config = dict(
    num_hidden_layers=26,
    hidden_size=128,
    num_attention_heads=2,
    num_key_value_heads=2,
    head_dim=64,
    intermediate_size=512,
    vocab_size=8192,
    hidden_act='tanh_gelu',
    norm='layernorm',
    norm_place='pre',
    norm_eps=1e-05,
    positions='learned',
    qk_norm=True,
    attn_scale=0.144,
    bias='all',
    tie_word_embeddings=True,
    parallel_block=False,
    extras=['capped logits'],
    init='normal',
    init_std_qkv=0.049,
    init_std_o=0.0068,
    init_std_up=0.049,
    init_std_down=0.0034,
    optimizer='soap_variant',
    learning_rate=0.00629,
    beta1=0.95,
    beta2=0.99,
    weight_decay=0.038,
    lr_head=0.0204,
    max_grad_norm=2.0,
    warmup_steps=50,
    schedule='wsd',
    decay_fraction=0.7,
    decay_shape='linear',
    final_lr_fraction=0.1,
    batch_tokens=[32768, 65536, 98304],
    max_seq_len=512,
    doc_mask=True,
    train_tokens=218600000,
    max_steps=3607,
    dataset='wikipedia_en',
)
Each number is 500 + 50 x the weight over the matrix's rms, rounded and kept within 0 to 999. Layers, rows and columns count from 0. Numbers have three digits each.

# layer 19 MLP down (transposed), 512x128, rms 0.231, rows 456-511, columns 0-63
496503481468458522500576479500487532495461400522473413536559484507505578485509489533478481502519501410539569583466443483579481504539578473399444440484556525506508589640506478549422532448495508
497423442510555526518574513458499492476510510518539534473527543518468526567527485465480459496464500401477455541496490471493453412468440532582464495480469488496466531348484515486464595519520440
480504495561494539502537594487525600470537445474510449489464537475475537533520496471537531526519543512436418532537570580497457518549513585514477549489516552529465600568485451541565488533555442
381525479502556485477460501525522471544455543446461530492480420571584403458489428565508512510499559496451564515567607500468445575507519490547573553511512511455441517455441444475412480555476490
464558558407563518525545594520594529558564478400525480432382534555507658430506570471402553433553534510489453504459512584512554492485506528479467567517453486564557433688482510403488478443486420
460537443505512538496486481492442503490434541503464502449489537435418458443533524570467452445450511522485436508510575553439463544516518482507567480484458519534571550637547450433388575607439490
444472509559480482505504451493437497452552495515479535411524582447454467531509519485492482517559489481422505567537535504489479546493520470541504440496549553423510486419468469489494470524554499
529455606504552484475539577527428432472551502419510480480552460429475558567435440581559648470534474464415550479467497434530441505462461641471503482466547515594532541571501460612551544413514454
439516455485454498579455553470509479610478516515551510496473531478498469508532486531486506557539502538526464449501537437507487545451493480472461513570505565476582538435515480487537494442488463
592490515510469389487406457487566493588460496505486433490509501498518489563525452484501443576492494550530509482449548516557566538449482449413467616535492497548536502487504486531476531490489516
501452505477474534353522482504432488467589474506525521506552503513509498479552425474546531451627516592488499570520508447381495451516504476460366487481416550445477463510539447611469484416529520
529533472496416392498492406489403553614483567588418566497522491474431484482503459576495473497552360525518589502526519478501421511557603489593487504435586597397549510457538505488437556622450528
550430593345475485560592451479595480449571532493503522487588460387488546552482506545507578553596531474436542639542558440474559461436442453487549557482482575515608451454508499537472435558501455
523489512472526489493524558530555494485493471506505487543470575519492505502467467490440478455472479483398491450558500541482489525556478490581540549442429560392557493353527419473566501456464494
507493496591558497395563463493533544479504509517501496508449671601605436478458510492593487474486501542527512515494489510483468515494564488456420509402477534433522514491421372431556514590489505
480442427402560555494507393574608498454467452407505454461551463486411501549497552484472545520359452406513465512439572546485599489481532512551515391548574473518498596616501462461491487507597538
516464338564438431498538521468510504587495522491525553436473557486542545516495474507389509500435536509556427593505473435498533483595455586507544409496419557500536533545486559524602467506548502
513460434530552487519485521502381420532566633640486489498577561441534493497491557608455505520538487522517576499522479503533555588542516503529338487518456457637489511427463544465477478557513519
509536487552441478641480496550369439544443463439593520556549494472542585540497474599519556564477495591440480473505482507457525467493467555516528504439416570553513444424496591549429518432497422
329514515451425566550540487392451561524554506477433511438506451449573520531352614548551536516570471504541499472507484511457432532465554393484466483501441479528553601444493533503505498488519514
548433489528501595515435410572548477418494470462540590491430554442499518508590544477501436515531425483535412470564452437469501444526472457544532452405455543447478518549435535540520429533458472
534529416476450506466437531475479568497457481548494588548482452569558524600534427507517527476479580535513490433450464445544420510506512516498491492496409563506471487488559574580469543419474493
573461408433576515514599555588517481491419552453434400468493587477531409425537531472515504424415412402469463480580397448454494484499417536589425562551377474536582500509449595623479512564641425
520472524537538534491525448446452462542415485484602487588493497548564503511417493500543564504477467552466429474566491418471521502458442471515522510550482529430440438524544541420548539496479588
494502482432482383499431566533509414488565571485446489497519502524572465499476482507444483541525515395490532433461517456460462502420482521496538564472510397537512411488471509540513494529555496
441528494416451510457505552582563544538504566532525417430532555458496548489499517546495489523491521455475507525452515462541494467444468530427521503532477468495422510371476462495536459465485603
485569430471442457502527545503479495500537479518440491469487399560500483478510496501495485397370488460440507467601491550528573476489479520562502498518482521519479477564503451509483499528525524
446505503567459463450487550377587504560537425582486493461544467541521518522427540558505493513523470505533470540531436452535526572588550531479380434521470507521457516523525511527463499477585524
468503484466490496536560486471471520480457484536504500489527479473451526583441474569534494436408575546514541479563504513524457447551510495465536484477478540576513582507480551497474548520565564
538557494510567500497520506557440555494541479502377454540497611568554499475531430431532493553548512604558538550480491519491450501441483407516560505423552425506562591396466582458567569459516612
462441477568574459473469455546562482493515590453488372493510461564420482477465516459471478527394456504629544481492520504447438522474465598504534460516448571567477526612455618431466505495601589
606514462537502414528449587382521528471509480436457510457497569591551545436496567534522480480535549558523526531522406505545508417605475505523516596469438390440567441556488408494480565472626467
635512505504486479459441499534481533518465548494516485368600499591511481494509427517558548613447487451525493536506521437480589543537503475386467619590521506535497535548556480507486434549565437
479388482485551547406464541483537493522490464502496455444531498495532583540521417488523488504578475432507522523535455521587470500543600495491480507523515523453393500481567492572423555478508468
517451466543619467449428513602512531412462481569492550498508505491562555551477535447494450556433535492532458527529423455507506509613558530513465440478461564488519598472498410501566509546518478
505433498508500476497519602535490572476463490430466493491509578499470513459475500504543516526540520478477506517459488474497480464506515487441455436456503517515518509257508544504456507474434476
504462622468537478464468452494470585539493498521499496483565471492443550580509400570509509536533553412460405623443531498479487491560480456391470544556493560588447517730417495543503635462436497
510559541458603471485517506433514559454568522512465571473471464454487489531541522495520454493547574457512449562446448502547550506571600466418452472490488451628543440427491556393581557451404550
527413435481494453532510629370468450550577455536512535447506464448525505538534492481516492521576521581609485513501463507452491489467532544512476452438516458502523551341493572527483530495481445
600439498492479454491481467493501527434573605480417569491490539539533499512535439521489469491484434433560578556406452441584481466520451539490397519553515517513437472491485446529502482579487502
551507450435482427501507518476507478441586580513547465496500539470494409525518492471448520531511550501577509564571497507442488475523513512542435497516453483454562465561507432451551509568467396
503492565488559517512446524457472468545481521461483360451505531514499459493475486543490605560501493488495512562539497465518535637424507545402469519548560533378461496485474422497564453434487512
532529528493519514510588510455583521539581565463460471492564519462543506501519503533512493488437499529488506462532433504505475467485513491445490443551431537483534498651517472479514536543547520
443497533535464513609450475478527413525549440475607569486582394512573560412484544545511396541467530571470476474578498591534561536464518414562500434511493456451524434338527521472492439476456507
538557586496490485425477556392549589568432407413465516599543489608570517502392445562524462504474491531509417448502499443497464638535434467458556481463473469501597451513509487515543489465493492
411497533395490431523504476505461514491526587509448453457552546383550417519505504493470435492594554493509542324521496460492418550416452535501561586504455493447487568536479489491433582470560506
465483649472527530506523496541538428513527511494523498529489410520494533478569474472571494505475551539502513500456439446457448488375521492496569414570496525578506488419500376460543508512539437
530443456487468613498517478468518499564588532510556556450521473503531459549496515567413525454480515466525460475475469523508535456446529423446406512564524564669649490508458507602509500551517535
550537616558509526490465468572482482405454549458415531490524419627521463517495440468535535489435513519527506507463398432523408486436504499494548399435550443492432476615575495566397393509538445
506579483433504504550464422513473503525584541502472474493599494485527494438569602461435538505519527454500444394519456534522498447554469503551413484560494465413470555610409544604457457492470601
473557500565532427505512500524429527491511509471525494488535511592493515539569412504492496557489548463562469516561408529463462424448405501500548501502570444511523459561449453487530441459448520
562493466565523555534481590482534461548501498524527532463529589577546508463507587474492486488468500463496533513528422531485546476549544514650476528455445473394483496303493443476424499493491471
385536428507475511432482449532520569544403506458471511453534574535489465498526507433477453509555478390528404522486496524500505499536520474511520488485506534590579542586536571466542468498472556
470401496593533554452495526470411423454515521452470549509575595528455528482561492442476530512521601547446517511381427601451449570582503453478483485527470425665436540418445517526596431528483499
439428378572444480596502505550606435435567520572545589438453545489468449527553401525494436558593483508465504476530490551456544476551521582538506482475380428485511536478451508516412605492509527
512477538499508566505481438578492437440583479507476537485543431447535509507420541516534464549490541487484566572488575452506581462570533529554505492483483528574530474387500572519479505570497457
# layer 19 MLP up, 512x128, rms 0.216, rows 457-511, columns 0-63
556604519462455486585546443481425494520481514482466451486499529535502472554455461518483498472527486549505499547467564507510474455428455461520594504489486488568415461432535496475458420556521493
451469544451563565547561538548514514557570483411482483455495518491536471544441461424566458464426499540443558425485519567546551523438476492578564564497511443452629517516588460401430521488483448
599493530560401546596535531565584544491540479486510507518495506523442534530520517449518451487463470483460483491493407491496503591583409458433434462506507376433436516483493489474482598498458518
614477451544515496488498499539551390572450475501600485512486458484432462475551477534427656483382552430552468420538390535522481541518441428445549441515444570479466459449573436472518417414419495
553482498577429513553486461533522359444577529557485471393446460484421515510564528540617441517444512447490495521525524473480486482536509523466485579479430484604502585520590474509443523507498647
512501458487473468456543435494498526489531503438527437555512513561493553497644511532496521499517463540573481470554545449520502508505455548435442631491469564457499549539490495523540477588457540
492429561531479568542523542510519490488523517540479569451482446499556597449541327565486525546475397540437513402464495477472541417517512519474480530459566479553459540577479440520422560467442497
497548549406525556453607461530410480460510468595488486433433478467571561608385436486520487439495532514559538484589414445434595493502505500522515561556531498514486466515560532492443584520560458
510521489578353497567515451524588471534426460534574494536555533496581507428512561477510429574413444474542520524444467432469479474502562456432519530446499547488552527489482514496437503488484518
498528514489572532489582526490475478429445378467475573537440518533515477500486471477505571529468454503505428412548496473560542495451487558444489572466498490527609595520508486507548475424441408
594554463422456442547511419567547519484513470412470524418431464493440602509502406436470524540469522500503390497544478579542500490500406483477453559499469425423462597540647546556402470488460490
467417482495453432537483449433521495518490375472532554442428419501509502512460549566489571535437523450466519564556458499514529566454490551491444450530499472603500499499568397498548452483508602
487484484548565401476530488511549485491449564400526498551532488586513512521395425572452455481507465508507539547457551435507534497486435483414522564425447579579408452460515367599528448380444496
404557458573479451450556444438494447603507504536413554455511471523568506518450431512473538438412517590514517513457612553565474484524569482483453468468487564403531502549577508481445498491563471
476533477469497481419593448487588399547505506438510560495400478533490389456605459486437449458512431504551454546486472507521479519616492537421484383561454442501465479514503498542519448439475437
576563469590481551491516436419518438593551433464513559493425571483540480488513504460470519534510448474530488532508477477530479430499443577421535562462483459425562378436495471538455483415445473
521364478462363501475480496465545483527459546582524491486396543527529437481552514512550473464445545533512485480381471518544535412499534481486452480500479572570536494539489488519473477495528523
503455499542560486548397492556554460414509446498562490446432618420524499562472448474480428482445533526498473511506436558521562437408446481513478609506528561446644479484481577466459504431455441
468531458559480471502525456478455437491438516449554602463455552457386529436511609493542531474517505537507466463482520573619512440472577463422443490442409586494589493554452486514514469535511432
470525472546466499410513392477376461557524365410513522514552461459499505475499506500498500480452400465516468464506453512467433516522509501546451460465372512498467433579572476476461585495477536
405515478516522474508537401394496395474575455479495484509508384520438590524506480482565461477498410530514544489516448478466531424446553590507452472442523448551495430526518536426474656402509517
560503530511481578492529445497513491488513518474483578519467471548442643537461551432498494564503469577472417381477496567532408633545482547480482415521435382571518455552551493489533503491452426
477561375456444538459519532472442518494450579589483524537502506488502534619578464514405479485451548495530489502526463429509434450451431517475419527464523543566573489555532467530536434555495507
501504502490502528463478474438447587483454537483531439446462432434467521467556530487490548444518537545464534559455413528551509571444567521461506439532527578483496570512548521449441497428491486
494442444598504489499578560445440516439543481568419465614398507529506460534517464538490576440457485597438451510446517452571475507516529423560450518444523487558532529581594422435495461460468445
602532505424477602517487536619392465585551469442557458480487494480473510406451603527601539546482489554498446415493572575554521429474453578535461493502459401504533468448491580496471474512461573
507568572578472550517435413458465496513535545448438642489565485464571507484557527418475625464495532476569565417502419433440439483434495564466516478525457482538497500457499469519514579440509514
388555485532452454450480531484558428569513457499483525512513442535447478563498453489565497511471509509456486454437434451540479445493500522489470534530565497418476467422469546499453580511614465
524482505520469431504557523429561485529589459520512570476550571422502611577520410466450584478428430507540633514556476472504429557508519502459416488537388518566403483520521430494458443509548575
547443448523471452458486500573580476502497524432572549477510461571409565399534491475400464474490432523497507510494507502476465525506517614424523436534443498536544530511532542499439510477513566
608425418528470505503521515485480550381542394592552510501508594608453543533549468537568488500512474540575509519530403503374489499601482517492475501512531409472543521614513417434593535529435491
414498426497387460478527536519476480465567525500466519546394390495419546434550415531455536399490503407546545444582553562389435570523521486466535444426479465513434469474518514504450605511434500
528498499474501589369473439473491429540480559434390602520588515527485512508514478509477414486525443548572488459476525555562503532443492563506489470498476446509499513515529483538460457461611477
563547433479522447430468451560571441591442378529523464504474522463452395511569457521525490446469430511488545477488533624527421456544414555483444493506511454545498380471539537543480530492593641
511512588477432570596546488501548516574502505461551493567422468575524622462427522379509472498453525464534562513477556473549560439444472431426439505517471520595528477411578519466455543433469458
586557511529373407510461495510557577458446597548474526482510587495533463517449571459578489509458530525446421551568474539506448391434448533405562483507463516520438629471507558509450478491439501
525501543586464495579491455580475554464459560346469518486521519577599408458569544540594518488487541563435431537597545536473484495537465575454480530385502527494493540454422540516473567489461522
479597582517476457533462536555436556507493529500512479492405469532525444473504512496504548421468520554546523483462525447443514465523476547463535440429504573475535450482397484563514462487423478
452427549493443569532507453496481537605505443636443552533438528519488537433490550561488514487512346486403551460423435497504525536469558508440498451491482473524486458519539582431438600478583559
636517460549516580592494549549431452480471485521483555354498467555449511539473423473532471442422555496558494514569468483516479440519486591478507544466551570445519507551475516455508458465458441
615564531492439517558579533500532455528475452532502546538469597547519515450575541593485527494505508479528457513404415477410412460537445501521523482490406494449472517553556412517453496445532432
528453540554522570534494526451407474559536539539517491543480489534440547423526482429591432466469515486549543454501533496522547538495445492515418532504480438491487549434555426508481530507498467
449519574509441494630531447456572588469500459445438511487465510519423549500492476541500507485472474499482616492530457514552533512440542494408577569524526476520446573541439473406507462547578497
526451465534457477543526418518513428406605440521531500395349522510407578510529485527535426432466500516412441560523463451472384484531490409431595542511466592510590504542564522477456483567452534
526556436527412578520488484496521578627473468450553485514578580518575572446515469545527488468501527504521464542485454471488482471500519450406443500512491575636518463474377502609517425481568438
482473473443477411471469481533459488481472478484397527485508485549532492485460405482578459504479543476545359436451519480596589512448389462502520583527489483515543602560514485449512587494474557
530559507503459562451487408620540564497484518467463482484422538503512476502541474491508537558498477509466485439485444520583459499436467445462434605537539466556540472531473560595520581473567578
505446587480473486541570495466438494477607589465489478486479507516537483600515446441504469518526482485468543434593432576510430457429401409494425474512554538485468403582480601442495533464518479
481582488471585485527486453459563410464478434475458478485441489541504443467526513475419578436480527494471538471521474547566467451544486530443431525500504529511487605533533459622470453377501522
530505460425451467587489472552429404522557481548476364469523521432485500548529508501517437433493505498485510519546549571404541530568413509505476478468379447503536465516533462415522629503542502
499495415491533429596434543442566544496523503509530520436562478512431492501449466528603551475434474490524530499565420568588494492516482485508531448468527472482519439483527482533535573512510424
431498491445463545525514417500420554418408421552505526429488544536495527524439499494489536508516468512513514448477419481548544430481475435514554493449572438537569508537502503471453502514435529
521542549518402498510550440582592576485454413400498482485449473501533566479579448386506565528456459445522494492570513447526479388519430491480537475420439452583538423581484497480463604443499566
529627531550484500505532490509451468511564361420475499458503497522551533514434485523514480534465412506518502593562490560533494534489437541518484496493469585551499455508540504529442464549595501
493452520512498535540467516520528456524508395530606606528458518609519463479564570458518506478482457511586463491474525481468556458455444484479519486499601476508549566510526553518572463536494469